{
  "d_mlp": 320,
  "norm_eps": 1e-06,
  "bias": "none",
  "init_std_down": 0.0,
  "lr": 0.01,
  "decay_shape": "pow",
  "seq_len": 512,
  "doc_mask": true,
  "train_tokens": 123000000
}
Each number is 128 + 24 x the weight over its row's rms, rounded and kept within 0 to 255. Layers, rows and columns count from 0. Numbers have three digits each. The size before them is the row's rms in percent of the matrix's.

# layer 4 MLP gate, 320x96, rms 0.876, rows 133-181, columns 0-95
098:154122126158147138131131123078123135124140128162103107074096122101161058133099117125095119118133116165156132155142136111120126093149163134134100139128195131162068152081138125129124098113127093142119133133115123155110147142136115119147169123157094115177099130134096139152120133098102118116
098:193140106163148118133108090125086158148090172161123113111121140135120101120091126133165127089141144115110139137115087131123152189120111125142150113106081115137155091115115110143163156134132121137113144117144100140102155112158117085128179153143116103118113186125122155130116107114156125140
108:130118116119106122114158142150111128139062140140165119152101135127098156177137125130110107099102196141141157160091147135168134137086141104131077147105097131161149119156158141113149136102089148101132111127131114108131118143113134145146151121138120126121153144132113145110132089149097053151
099:140222100119107122110145149149155121133169139120156115154150148137127107174141132147145146147108165138145125154131102125158144129115101147142114122159123136144154129099096135125159158110123135135161137139157118102107130072129151064138174139109109145079126140105139124094130109114112162152
100:163147141152163134143111098148114147139135145160177133110132101128153094117154141103101097110129104136133115146168146114125154134135189089153119146138117138125181079099120093104122105122144144110124091104083143142127182110110162129134136163114114132134150115161109108086130131144162147175
099:167159088127098138175104095094090132140147109166109115149156085103121103143092150118152151132133158127150142070129187154127119110155165157123106152123157076152128111112099084106111137118120146140107130146162132084109111121092140126150117141105132125118142128120145103161138157125127119123
102:132140157149117103123134136134123100121203075112111104168165155118093148103091111107132147129149147086107120131111141079123129142134159113124128092121109156127131139115116129117171127137157115132099167131095157099166115158174175154148087108121157120138135153135131098129154131127161138101
096:134120074166122123093141096173136145076144152109106120130131115086122133134060137126146162151069132110122131130141093088141127147136121152092111134112133145124122162174144128118142139110093102103148118093092118077121148133100105130109113131128123094109106124106138148077136161119104140122
097:158077152111133141093131118136102126163105149185139158126103134127086124147141125142093104121122122142148095144110104153105088083092166124156099133111077185139126129161114107134140169117151123094140094103144151107146096161147137118137125138127093108111161121097118134145121115166146121100
100:131110143128109157140106147145134128128121165130153110109187161104201119137138124157098103150178141130149190153137166104130167134156127125109138118160144106102108147116125142137108116083133098130109131097115149107108179123076113127119101121133097120112098120112163124165127134101099136117
100:152143098133088146115147159112142117146133119151086120151098139124138147094133127142160085149153116127142107167165109064110088123144133125129149124163143100159089107111095130093134128111121094173136144110109094098129164125130149072123137113155095147135138144131141118144093113077094152119
103:106137150177136076161150126110113132160150136121103156108114121174144108113171118112148136127117129132124179140151114155155104114127096082128145094155181124120145147101160143133110126137177136135111145108122160078141125099141122097141104140128111179097129129151154098115106160108092111155
106:126128175113080117102107168172124158134144105167140114126137118153140121164122104120148148119156132171109155145135114120148086168143148115155134125099140104125179154117170130125090152130138094119166145139096095119147099117098151173083119162149138152165126149094127125149117119098109148143
102:154133154158131093162173096118101143115093122133117126160103129093088154136154164137119097116156122110157115131100146113105145158107146101131128118129117136161147095107147095118124102118142136129127102115089190146156096119116144157136186135126092129093092121124075110103107110164133160130
106:110197121133108121135113143157154163139123151151112144111131148136123132158141142146166127095159080143147166139096126144163128168144133129125135120087131135114216147117114121093101135126165084136136092099104070139148141117120124115114119147141111151150142159116140162101109153141135118136
106:108132107143112170089127112156122129124072100131098124131147082130107093070113123131124100098167141111142121151091152123095107131134146120119144123118134102086143082154134155120129149063134170134131112138133102113112105082154132123139182093139113151151119122168104150138128108126125095110
091:129162173106105139147174171116123125154133119097113174085126139140118105125141109162139146144147128171093100121187119176101140146131114135117117153131109101166124091151112129112123106095086133108152144114168152129135166159121088115144093083105148133134134101130119134106129158110093130111
104:140116121128129158134122112159124135166102117116133114160136123111177187173135095132126106139159128126080113132123133163127104084093147130123080184144147112105128101104150135101101135132133105129133141109125150162115123150167144146090114102094150118104157124108137196133083092130122115110
092:085120173138141156149130117099119178125161188147121129117124126175097114104141176114131103146126162126132147137083104153126142136186124128135153131141123114143146097105138133132100133119108142118102146154142123117136118127104129101131129153077128134147066139143087136086082123129099098166
100:156143159123144098104128119155118194130131112132138142130102144146137144156101154116123114167082100149103124135113118170110099145131097107160055113134149105108131151149108128081122150149137128104099082132155132110079128088120135103135097133127175163122098154135142093110141117142141119152
105:128119131153123098174113167140121135112117092121099106146133143147146127150137139130139118129147153140156122136111165107144114146100159115106121134075085124123158165152167109150131136104106099111152166124095107145121083178106148074131122086102165135143141136099125121135116152175134062129
103:133095117129105117119108136105097155124128122140116145131145111137138153170128085111146120109132121121102127177104151095124152126108157113119154138182100115140120101136118180122093168156131114122104109108120108173206108102124113131136161107130134125137116139144135133051120132145090083155
099:124131148102137172124162091114078118158103140123164155114141106126102144122122130116126086105132136134146120143124125159129154140148120154084168094150153142163096125126128143156102120136164183152206177142157116138151163142138102136116126106113169138099132146148148101111145155132099125124
103:135182149100083155140158122125122111148126152131143139146125128175129138156105134160136118161146103130136134105127139135151145170145129158135157137115111130127089114155128155065153098167132103144123138077149129128135174123157155130161134100114109157147170112112155149080160150128077120155
098:123084140121145106108140126110109128117176149140154181107135126125122113144165122142127136074119110110171115120110122086156133110163147073087141151132123138096131107101110160105156144146103118156140119106079154133129141126135122125176114149157078148086132113154170122118114090114146116163
098:136146144178119131106147116063141162169138131098129126129159123151138142120142073120169133152139124129093140138103148076164087129153099117141171145110146157148155142130168083130146131157157138121130100135149143172138105166147147148131144117129102130144135107083147146118143150151176124124
104:147116204121138127145114115104121157101112087133140118121142109135107139132147154137100181122089147117138104136113126114114163120082146138150080159133161149171123121097158122125147137148112173103131096132102154151117114163154172116103128133148110114161148101079111168156131124163137144115
098:100128167134132188120154088132136142109116112126184144124126125127161117082126167168133114126108153107120143160096078156128113137153116124145112133125108125117132100114129178097138090134103099105175149173139119168140123090154171168094129128154114116132113117127114117122087119111102120155
106:091125104121106137139202126144117123149150091170129110123136128134158144129120102144132108132109147161105129106095097129124156148149161124129113118152150109132147161138135123063135126106137094170103141120138100108114126112147136129109143076159173169152120168161157167111103152154088113112
101:124091123112099116155143147126147158115173118168136159125132121126109104104119126145101098152112164167091122152085108131151126132085082113150132114137161132129141165095132092117111128130132168127120143117104092137101094106105127164092118155168131154194130095111136140124075149148139132110
097:115161145116141107109134087161131133128083152111137140075133131140143109149124098134086128129139146093119146136102120097131154145111104082125140171124148138100124156160132128162134175116118119141203115133161105126148105112102172115084103168096135125129149122090119116111128145151156159091
099:117176133125147134101118126159131131123164138158075135110067087165125143091158139142137102113153140188126132173151171130106096157156125150164153122133156125142116099147118130136154162140129116118113120136140135138098137130082147138114104090107161127127125141126139098158095145112081097155
097:104131158089158121157089153117151136137126151084168134125095104138114117138150170140134125100148138166126147127139116102186087169105133145165120138119134141132128183136145118164113089124144162138093159144136134113089143162123122127087109091101122154137118109113105094139167083136151132143
101:105121102134159170147154162128164105132128159119118069114129148078102128105121136108100080094103135165136129149160128152150084152133115133135141158179111129106151123141102168132125181127132122111106142091092135085165120150137124163116155127127105113113110135157130116143169114116162123114
100:153165129114090100123114094122139118110121124165133133176125134133086107120110162125161095121128141133083144089113099148147141108123143156126077106150140184083093100135145138142135141097143130125125103133162102080143167089104149079136155120118138137139123112123164126108110133095120151171
094:142132161103136145126112071144126135075105136130132155114118160154089177131116168115124141156131149090144111121132111133157147157124131106182149133157125114142147130143102160175110123150144134142157082136112092143106153142068123141124153145106139187122128164102153116143152121106110119096
094:157123151089154112077174133160110125130115163135128171100132125092088108153113113131103136177136121119135157124127143126102127135113185135091130128148110110133092100138143145149136113108124159114123128133159120093155120171103144133103121168134140156086103141105058110125162145125099108155
105:112137113155140090147124090087126124127162154113159073127122163105151129136096116129131098145109155117131111143145158130128101107110090107118125121167125104100109107159129132087156137069098114099140150149122122143162161073139110178114106106138117131111068137174135127123151139124109093133
097:126137126150133157104113104107144094183122142077116153118156124103109159120082169118117116117138137131101094155192135146096128114152114101142068187133133090128127086134092101126134123139147139139111121094132114108147135101123145109137138125119146136101165157140155114097087106096106122127
100:132148132139153105110121170122109114161140133135154083126109107117152116134088100126121101137127180091150111174127118098186149108146125058130084149128138151133111157124128134143140095130140124093145149139123090079135123159121139131155162118169138124130126103127092104136131088095167101146
098:152144109114105137156134163105153111108148116120121116157141156143139148126145123152129187126134163100094092146145148102108148158128134129100142165122105149145147165071151119123115086113124130142137131145161125133145148087134183131144155085151169133125134135160140150133079099123186085129
103:128132118145117124107198104088147153164143099070122118120128157077138103126094140166156112136149131143129128119121136137180107126126114152122102129112142096118154137147106145133110099160131147095130099119118144115125103186196133133131152103105140105108156090128079114132143159113120126116
107:159130119114095182148070119137109114186173124129108174128140164125094153122096109145122110102112115108101154110156112122129082113167141120135118137155144135110135160138128138114149139122125151096142175111098107159094156122117103084125159141081148094133138134146133131130131125118102096169
109:114116126140136130148137067144158147142128146130100114135112151120093131186158103173124172114100152153129091114102083173142136140153157149121142101120126096109125121138103135147140139111123175156146111106141138112141152118085172124088118142124162138187087165118138154105109119120143110113
094:143119133136104125115140107117157121124127137111121123170150121121132115156112086132118097160130163166103147111121089083127135137100101177140150085124111131113122131054125128127158126121120112125144135071162189157094130100153132106122098120141125136074122127166160135124095105086138103134
100:082057113146132152138131120120131136128135108131166102166155135107155125101120102116123088124153145130124116155096108109162142096148158142163089151168144155101079089153150129171105127138122169113171144096125111134100115131119092157159135125125133089125106128112179120132107144142122114123
101:127124161146141157100108145120108123119146141114156114139174081109103100092125175083080102183076097123136120140145105102149112142103113126154115114089122124120132169104110144150139183123132110136132155092155118120123109119115146100167090120115098107164119155124133146156115151140105106114
097:137124150098166111138109141117158131121136139124125105122141124111104084135122136109070130150165103112180149154131084137150151158153126121070118161125171108101099138102162112125144130153130130157151099133087109174157140091154106123137163180146124127083156124108103116098138122119122123103
096:085105163144150136095151153139102152122157120131117128138152116117096131132118083157102110095148133109121160144113109138073114152100106093109148147099170095121148171132116097129153134131141134120164090108153144129115117110115160078125109131172146121153106167157110085097111118114091110161
# layer 4 MLP up, 320x96, rms 0.977, rows 133-180, columns 0-95
096:154134136151152116161095149176117173096123117118120141111159075152117176140128051111123145153144133118165121136142165142083100127125156088143120139139094171141137162093176130118111095110119152106115135141141122167136133104085131103132127137104109119112112134132171141117137125142110110143
097:157123128126135067121169138147110127084106138121116136129149112131130106155138152154114111118107173074165147135192117117112150127108136130172144160105134133160162118171129140138121117108099111139101148101123115140099164157088132154103156192111159146122106115156123145126148143117090139125
109:110109139123088131148125078144151118139196142115110089108149104143130164148141113148164101154117153120112115045125119137135149135148142116091154096122160120104134121123123140150144126154135167116145134121139169136101125125102115129115136111175134098152137091128180117146088152090124162125
102:145153111167119131108155132133156089144114125172116132109140114086072140137115080103112118111130140116125120165138123122119140093148118136163092139165143127152137112138135172152118154088109141113130160161156110109067131137099172121135151093141121143117137145190096093128140109135166139099
092:123095202113125089112160131115146116150110108140117141103134109140139091131147145131107115116114128127100124119176141127165108111169150151147165139142110087153144131142110145122097131119158127158171148144101137124123140141110099162148091118124133131075157077164127187109110134117175112123
087:127116123113135111162164097163079151100157124154181131099161123085103149105145114144158148089159140125131143160149156123142126098182119105121132121130115124138152120119136122168146190117156128102134152090110116124127133123162151105134134117112111118115145092120137134092174137187109100116
102:179126138098142116128136131100141097145116123097140108081103099112121149141128115167066119155165135144126121117089120146117119144123159110170157160095115093077157101078112141155132160113119139117125155155112125116157126102128124155133108151100086164115158173126155136138110097118133122160
094:150152120109180123119120152109126121116127144155110105124126156130116133157183100076141153112142125136107095127107122103111122127142136078123158192164125129130122119143157146140162134091154165083145100102085092123139113115180105147123162138144125136085101121115128167129109102150104153108
101:115167139136136158077097139125135100080107152149113098125115113120126137127142139076163143100139128123123122132196157124156147113124116153129123132165137099142091121095109157144094109102127120171120111125158122156112116139123165129121140084110129153127124092129133140043164141131113161118
101:065143117138130126153107119132090160114154114160160125117154170152156127139096145103157154119128122138118114148119114100145114114127148141150102139081122166101142156089092114082172155147163129128121128160142131099106116128141134100130101129099114102125163080091150128132105135087106097083
097:102130138109145105121157145112148120103114129132126198101129139144128144107131151099124117121196152127106119150172145157117123136126136113163116124135109088113144138120090164128057176129141141163132105100139140101134099140141155072111119072144120123094122139153129147100111120155161131110
099:177107096105104143134130140137124170112114171085152111082113123161164141119127120163139160137133102112105127139116138130115133151112134144109135146129108159135077121132129136122092150126059162141138199133088109148144166144108165175107144120139104121132154137118130091121136106104105155131
107:102147150122088125100101159110089171168114107110134182140110129113179133125126142121137103118092135116128134153114138132135102105175169092117108120163117119088106094129134124125129130128136094136091147158078094109114111124105107145109133133174118165164145131102091148142125111088123166104
098:097076107107121153122118120138152138104146099147116126120121107121129076142124130122132154102113147114156110169155101139152136112150152134109107130147146102158104206123117149121135175154107122118155154137107156122101155150148171119153136140128132136177124136092149148070114149171100141087
112:149135108152145099166185163135132146137160178113101104136174128153117120152135114137119130140124123126088110129116103127084162121085116106125128137132149087131114123150124120110134074117138136158119105098156110098116086132155136115107137118084124169076127150127064140099152116137148162136
101:148121122121126076124123137127105080135133112104163158121161100137164158162091134157110132110128088152104125123119120118122114078148069115137108173177135145146159147148111168118163091134120112116124137126135152145139136112138169167129088145107123086104134110119123128100142088098129091100
089:135160130147116145155108144101113090143119071114089163120145121124126138158109118113112171141134140116140142167140118183136129163129138137055147147115079124147123126097171119119152132136096147139138148125129092114095158156127104117153109125126126135161090142115176170106120141094112082124
101:121157115151139123163127119125091135116150111114152082150152157143091114119121127117092123131128144167157133165108063128138140095145104082151126111116118117097165129136147131096160119158136147172133111173097146145151130132138165125133116167108106176157105082146119130148121132180116165130
092:130135123097137117092113100066116157128158135125104146111149131185108120103170168155158135117137134123132102138094099124195108071158155112135105137135130130176111134113156105124088111167109145091144149150101120112123132138120129125134137132166106109096109153181153127125122124128095116135
100:134114099101129123119094138150122154135117110119201141091113113131144117220121144090130123137133106131109133118113134083102117164136132142145123130114124120137129135141131100125098092144113123128088123137142100105137128136077085113154099112133090170105119118113122080073102135162140108147
099:159124085115161134123146133091157099119130142100136161117174138105087148085175081130093129099122107145124143130137128093100148153097115105135114124137151149140132127091112146165126103122155153121136108131169139109154102077097161148136096130161108140110148116147121140139083161114078122111
107:122106107122193113128131091163126154130126108138149123141146148144139143107106156176089133115118149096115111107102154136092137159110130142145135126121134106116186107147163104113131089122145121204139143160112128110086166089112112145131122179138116115117142147137114153117132095130103102176
090:168111096159137127138107163130163150133115145165091123092113179132112131113140123087194105135121109131139133170147115141103119142114145133147114151149134092114151151144090110119154137141072118146095108100116150089124110125126131133149077109165173090088123127146112097105148143128124119157
106:128138127108079124109171140087116152093115120086142159124112136132112149178108126126139083133150118144106120146108159095135115153144095154100141100146153110150152149098141106090147199106118102129136077117106120105134133111122083108146118125127109165131161135091144132143124164143121078135
097:182106097119108153172164118136174128143118105116153112127132126118168131118114157130163155191131112124100133167150151173150111106092114163139115122136091119146141126138142120158129150122206141094129148117133140112135112116116133158086103126135126121150147101119106176138146138133124127077
103:144131140124080140146091182200123125141126122156104127111109107131141117165145145138097124106126144106115147105114122133102122112136162156132097101136114107114124118109114085100094079135161174122155112144120111115111175091085125123125106160105109162099137126133119135128112102081155108170
107:126111121117139105122142161133142138109114121142125117085139165135147101127127178160119130159138105131135113125144113140143136129114149109163052180141098131172116164115127116123138140126087124148072170111101124151137145169164142119123113174110108148121130150103159154176127162130173148099
108:097122140169143148128147095149154158107129104082155134131072141135132144146132172096130099121088142117107132141125094110127127134130136129091117110175101136101162101122110180151126153107137136129086078172100087169118142115129144154124117132114112095141120125130141134127146113194147160116
106:101120113167122102112143157110117111144139109115130172140125171143128109144119105156182080098153140141096171142098109140093139113125095077160122149142144125118110089117112106102134148139094132147077145126137152130109079146097153120146172158130097121141140181138157125141107126147139129156
099:125098158179161146133141160139098105115116127134120137163121116140090101142081125069071150133159131140116123148131117144086139110127149076135130117118174151160083128171130161133166121128116110106124160097109145120160141110150168144148124135138119096127127151140097147112116116115088134090
088:113140122134175154089118129086138137135114140118109124074119113107116170118103125143110096094146133144169101136122137111094153121137090143133093156119161159167138142162167135119071171113099145123183126116119156161116158109118106130116116163129135106138167130103108149148118160112153107094
097:145176127108138091140108180159120157140113093126127142124175147114130139140100152123107134097122097114153087100107090144115132142133150096112142140112093156137142107112108151143118127126120135122172109156159134108094099151100093118138150119161108090120135135129100095138169155194143130077
100:144126137099137122141121124126150142133157122087150108117144126159095101125154136141143114116149098161163131143126118078147134144100114145170145145141142148129178161116171113127114163157126139132123192144090115161130114183155174119101102123087085156117089148109132147130158144096155105129
101:132125149142174125140133193074115107114152088086130120130101114161163109114119128099122134115184193153129121114147090131097142129135157147118144090111134117122142118112143138143106126114129143142150128089128093139105154169089160135152131163136145151115089140167131087157124126139152135108
092:125132105118126112127108104098137190126161091142121164159156110145142154099121127139131093127179127141142149105106123151140112111092119113115114130137119145164119134067155172115138141066185087128105132123113107139168113142112137116097103165116142120093113120097148081137134134134152121152
100:125122153121157117133121105143162150155095141121158142072135127112077108097100100143115140148104138146135085133136141126099146146136190082101085149122165075120103136139150132119124151141109098092119108106071109086104118132091152153101125138133135111123127164139132100111121125094132147150
095:115120118127161122138074095089146112141111139127128130099098143113126141127111160150096096108169132161118154127130110192090107121062126146118115123176122162088112155109139161121145172101134142095136134118137127119188148153148152130143126153135130099109154122134102130149127158105110091154
111:162120119154114140148143142135080121150131161113086078136140139088106082159093093150136116142105130135167133141098091134141102178163133149142163114176130127142098140098125179121129135105113112158160128117133142126132141125150153142109116112145130140132093134125093148099128112175138110188
094:173175126123113124085132146098141081093145140133134135156120102118150161148123133117105108132128120100142179183136163136141132122111126159110106132146101065112117107132157118181078113083135138151121140116141179114123096087134122184140143131138139155123101144153114131104124126138144121121
103:100117102105122110122122137114152131138156076139139137092149150170151085108188127109175111133166174088156105109121113119151096114177122117113152130168103172131129126130136168161097140147143099107162153132126108144139118125125131103132109102129144134101155130170135161150136099114169124121
091:158140158136170142161182130133104095127148135101091136161109111142151143112180119111131136132167111121136152155111149130077126126147113109153090117141100136122121120119177137172128151144132132116085148135114170120113125102156113125136169106123073158130139112134171154160176130142137112160
106:137158151100122125130115141198162148104134129125096097112106103119110106154115130187089152117098117168145148102102115137140121159153147096163114109155123175163158108129106106163098138106102106133180134144106131144142115092094107142124128125121126127136143156194113138128130152115151112125
102:160134101111127093145144144162069133106141137137119082089109118121139139143129180131128164112140132133147064133091151148174147133103143135157077087124125139172146091155141151094115130127131078094121118125101130105115142123112107105107124134111121144149128143154126076124128122157153164120
114:171113172154124120165117113134108145102179150127111155100124158136150127152092154123137117132133141169113107119116143176123144099181126171109115133170156131097107114179090138084137143117115154123124119160149107082136166125105103143130132147110098123111162079151119090126122140126133135138
099:122167158129136149100112059127163144168133077135117132111099158167144192119154135110150177080162118122150144130148159148134126116143169117124158156119146108149129111106132118123147159080117148138108123120141141138151105117126127153156171117153129132138111156115092106130154113122094159139
097:119121139143173136098173176108103119086123140133132099138119101121106139139136113176128121178133107107093105135162161116130140123093163113085095133114148136137098112128166109135119140194126087123185167119129107132131121133152109109178122164110135125141126115116157160098097139120137147124
103:127173120105089138112113092139117131092119121121163121104146121129164087133131149159084149087098172151145123140164120140163169115137109128123119131064131161158146132121118119142157155168138076114105125156119091108112132115155106145122109112184141099151122138125101129147112108085136126151
096:158128106120130173115116120144114116110102177117187168141142136177147153131170138127149151124163144159118144106141130074151081138153158110135119180164103152136174109127145146103138129105127112157141160102086115154112139139109126144109102101133142144106146115103145121154124112138163145163
# layer 4 MLP down (transposed), 320x96, rms 0.438, rows 133-180, columns 0-95
097:127129111108121161131152139099094138076166113118129115122073111145117158129119102115137079113109122165148137114109120124132141114162141181149106076115168146127125137129109135120157119123132108098169115167161135175167155108152090125114153131111152088134115138103092157088124142111098163128
104:165139104083133151169186120148123131114142102145080101109106139125102110067125127135144095152120141133115108125088119126131129139187125143106100141123152143085072147104091097102117146141115134145104106156120141151148120117155135088084135113156156158130113133111117160141119123154100152110
105:168123129096121133104111106114168121134132146125122138176101143070148104110150115127096175124170107124158106119122145169161099139166161135172161158114076100120151130147118133142110172127114140161144116171150162154148086102116133099169143151116129129112124112123141099139128123129138094112
100:143110135135123108127108129124149134135134099145146130118149151071131114101105139149119150126127122144128134149154153135107139172157158106058123104123140167093157091157158107090132087156158152164108090140072125116178118100118086134116114146167140163152108153110125152130110145127116095120
098:091110120142122133138124156182112106090154118114110162144124168151124173115107139112146126109144121135128141132130132148167127111157122106155094138133129112099106086103129085069122147104124187175096104109144164100100099128126102159145139137115133164164172179141135133140104138131116116138
096:150097139146142130120123100133143122166136153109144130135175140138142051153133166124116151120088143154106081108142097103129110145119107126122129107131119130155109128122128141090133136162124124185138114183140107128143179125075088156123103111153123134133095166156112165154139093113148141140
108:124126090108103163096145120135107104141150125128092109139114133154132098109080112149149107078146099109123133158115140119151143131073139113147129118146162174154132112149148170124122143139129155131158115157093152137118114167160101125128173099129126106097121157161104120146112122113136141044
098:185107083139150131122151098097129113089123132137089126122157158127158141117105121141117179098128108123132165134138155127129196129158133138139151099140107114125162151120140112147146139116073094128184127132105154164118095143108133117132140132139138075094100135143106118130129162173162132132
098:114094127119125111162123087153104121100097171112119135109139098146132091109127115175091161143105119143074121141147146109166178094151110140128110125125115102181149166140109139108103134158112105112158106153128147077134116123123133137094121130087164110139094162135156098129134169120140112117
099:107134106166122116136115061110119078133123105140132098111100115136126169091095195127132107099127135084121117126081126104086136130119123116125135134122127151109143093109128109126109169136108114204101155108084122129157106126151171119136151142135120126109127129123123167111114135135139160093
101:144128102125113109109129174117129076142154160139080119172090180124145089067133116155109126145095093123129112155127134147151103135130118138129131121147133155155117126146106104113142121146114061126103132122136128135154089119135121079143114096097139107163095152098094131114170140132096131129
102:114124152144134116123137105103098152182103160143114127092151157104108143125183104078135155110124114084073140149151075151129142119084127079133125090103129146138129104135134125141142109125145096125115131120155126127101164140120149124132091146114099152104134126174101132133165129171164148116
105:158146130093158154148111123204132146137147109097137138170178081152138083117089084128140142145108120146124099102089116129129066140096146150138139114142135133175108108131130112118113125148142092131119147139123111114143131113129144119147138114151126203143115086138150106154142127125143125127
098:154108155122128145156114101108157100114106117126126098083141124120178189162127158130124170113126111107118112105134162142132140182116145115117086166140176095124139147123137072107103114096104137088144134090118148126115097090142161129084129118142137116115106118132123132074128111138135109136
114:134127144138107135161138083125156114082085137145118141148108084073111129178149124113099171115115116125134123108120126140149109090151132127182095132137107127120146159121082155118106111124151115110142163141143156123139147134149148127089141153131142091130168079114196112127152131114152108148
098:117098128154129129158144120142128153084125151162124127092141119128111176159091122114114124111163174100126161149139103165120132129169163117117138173085133104147095099144131079143125134141126127120117139125140142151159120136164168143127118156136165081104113118143124095095128184129160174129
091:119112134147089134139154132140138104150143136123103140178107091134109153108131170163140143086179124111080129054152137157118122139153134159115135128093144112125120125140098134132137106133162135092134090119164140141121141119155065148167082138126107161124118093098137115137130096136107151128
104:096117095150151143142166114128134119123139162148127139125153108152130135141131125110133069142090133053159148158138172127152176124140140108128136126118108136110125117152120137118124079077138129132123135155091068137085108117154148107163118167118150094099141141138137140119124142157072128133
092:127145092109099175121167134145118166139135122155164084164105159119132115115132118074113116180101120152136096103111092105098126129140111162117135126138153133097132155155099130121145121115143101148147144134153177118132147140106093076130127161134113137139100096125083154133132150179103122162
104:161143122108139100112163139084176141152104183154141140117123103130130127120174086123123105163108138158117165087138125098121145130120112078140117117128144138128125133117123167117149144145145187101155154105118138109126119118117124103122130163144133190101175136137099090114078126100122133134
105:110093163144098136093144185135105154171131063126109099174138145140126144131122112111152143164121126109137131113120109135142097175126114159142161152129118082126142130125131121131147142101167109120124110099161122151126166126073068116128134110111116134127129147119148128136146065139163145143
100:130138128130171065175094120151171139083107164170130135122103133136126153101083130118098152135111113160136092102146119147112137102129111166156122074121147123167111131117142122146133110103153074124122145121093146104119134160157117146147166133118088159149122150117121146156140127150156155124
094:149135128091119131151104114138124121092104158168116097116111165088121158116115113168123115157140089168121144151138151100176147133108108127165122120130084127101147083137109153157122140145087133110082128109069182132124105078086153139137136122114104131101126098136136148131119117156119125140
113:137127136123139141149085093133135143141163154117088166151187117117152152097161113186153191100110112121147162139103145151125154126132139124123152121114130096135111177146077114136094100146127156154115077170133139144095134126096131155130097133133136153130126129095137148128152152137146112109
092:117125124148186143143096130095142175143135111123147142148125140100108112161118146134110148123165081155151158083132115197163153117126144128162131122124157095092125125138138084093134125135128118098149181091115145143123169121132098132134139145126120118125072143153095115125095140131160136162
095:124098160153136117120117123130070133111135097123127155078135117123100172131155127108130083114145136120141133131161156115101180102095147087106116142091108087126158126147117127146121115118120106112125106110132091186103160147072144104137169148126108127132152151119167113149148171142107155125
110:134121136147149127121134136170131144124095108091131145119100159110124104166109138106118126140076099154134124132139145148127154152092133162083083143135171146111119134095163084152116128153132102087098062143058114119160106126140139114155145143137131131148125144166136140155128142144127160168
098:099107122135080153143175156165121151117150113135129120107079118168151148164093136095132169117184130127144127117119119119142147087129172123125123141113112148098153099146152130176092127109155081106141123138086127167142102139188110139132143126132134128127118135126160127123141072118135129100
106:116125128114117137121149144107143151098154119120146127130097084124120097075131119055090138143132162145128118132153110141119118142116131131165122092164141137092129115109134121095085133128158107128167121132112114155152132139190113075121145152124138116110134129146106161114160091086121183086
103:131129157088112178123121132123176133143147144120122176131155185115127109116152143125135112136135148167113110137128114127151132133100117131113163140132116154126217162133126093105143150174116134155085128141177137139152134139075114108102107128135130189153122133106151140130125116098130121151
090:123141093104128109110151131117129108101134087175167132129140131106103133110082108126162153120152113155108116139119125134166118095145159102076133110129136132145099087136100128116129089105108206117162166149114111124145155106182073141149115107140117144109116116133145141131108107168117137110
097:187169126087142141128105107076131106107147161146144110080101135134053129156154121126082138151110126126147130137132160113135123134167126141153115096108104134132096170140124154144148115123114139153133123126132106081082073099123128106127120099137120125117138141139069134130134149110095122134
093:145160129075141138115090124168157097088112145134154109137119151135148119135123163091149100176072147201131124144144120128109152119117140139128163171151109135103129162104132172097130106115098121160150129113147133084161081139127136105119152152163129101133112129135122112099114113139137125146
099:142123128138090118101133098137135147129111153140141130149100119116135094104140099124134169138130148101144160130127133207156134094140129085138063168151113115139131113140138194122157119158148105113106101113136165132144122110140121141134097136067086095130128141132125151117130158084095131141
101:132129102106091148101122140152152092146112154115115144136136092125131128134143119097136057131120167133129113100124122124154112109141150154103091137177114147144131141167111134138172137184096146104112124124099131143095128106153139170132145165117166108169148160108143141090118103125118078169
095:141120154107140159128181137135148129134137102104104139177086126099113131160113132142161070140108120149163112158144069161109092095137108150137129077133131131131157104103093129149114102128110146128123154119155090107133094155138138076128135084110138099148125158144150130150139115126158130163
098:116120135122119123120181154105142142161135137157121100133141154118145156129124164142179168147171149117114132099142140117152104155114189092133097145086143113133131125148132149105135203142155137137106101136087191144132148112130121122111136118142137120071121090116144132100155109120103139119
107:142127106117130098150163148118144160197164132098130173129143178154113135109148137142137117161159113120121138105125130126157117090139127071115121116082166134142130163147158087120106133166119112136123142144104128137145114127131123170142105082139099140108116129077099132098098171112122156105
097:085145140138082172162126146107106149101100113120138115112081156132117148115117134118153175103063105157130126171124073107133141126169140119152121112142113127132141109105149119138112119155105124110099108085117143125087081139142114138170128096155085115138161134096139160112132109104136147125
101:184139157115102124139137110097091112097104155111120144108109156108096113100099145135138079104091123155138087121163116106133170178133125179126085102103122148088101147093128133155136157135125152090142179133122111149132135131140098128163134122120129136159121131113103106114140182119109132135
096:092140089130097097126127109142146143145103121130123155116129109124145113127094112161164102060123128151107076113133093125098126154120118140127125084117159115121128107131123114157075106107147153121189099157114101095133114170101121129118137098131093124100124145121141139121136076144167178132
110:123114124164121101112134144129099125122141112147189121114149130104163083117140131151134174149198170142142108078144126107102133152111160124094141136131133115101120106134162122138134133105168124102099130130113123123093101091099133129129142142086106142144096130090134098089106073160156118122
105:127137169079114168087154160095154148174140127095175151118149104174113096160164131140148158104141142127180112124115159099179139119164142130114123116116153130102137125125085088110109119117131118136135158148098131156165112131116109132141126137130103112103120143166129105100149153133126163152
113:098151136129131132139133186113155086146148088151161123104125121150116122102113145087137113140134146094117154140164143089135132134123145161110119150155150125074103104095103116100120131122122137123104167071110127150145073120184128114163140123111093154127121134128083148131107121160141157093
101:133103158132120143154115148134098122139165140124112128161131133142135163141092124087103170125097073137111151123120114120114100063115118173129122136121100133150152102104166120083119093136150142147091114121122149141163090142099142134142100125157106125141174122164115143130119184149156096092
102:148121131148177135129132166089125135143142164072142111137128135134126084166169189130126184125143118132119136151108146161137110121080135111144138103107098158149116123141118124092109147164109114140087149151114144115118095111096149121126121131129123123123152133212122138159148154124121106151
105:110119128062151158154185128094139169137099162134081141110149152114061113084109144128124104140134152124115145146149132146154156138133134083109098107110128110095138120148123153120095164104119114109166145116137164134161132133109156134120177122088114118153112133117128129095131145122121141091
104:136112130120139077112108128109133145126141093160117106097128170124155131107082151139078108137110130087075196081121146098140100140116138141091100108156176138155119138113143148155149174139136129107101124126127130157137107079116159109148130107108121101131148106119111139145145162114128149149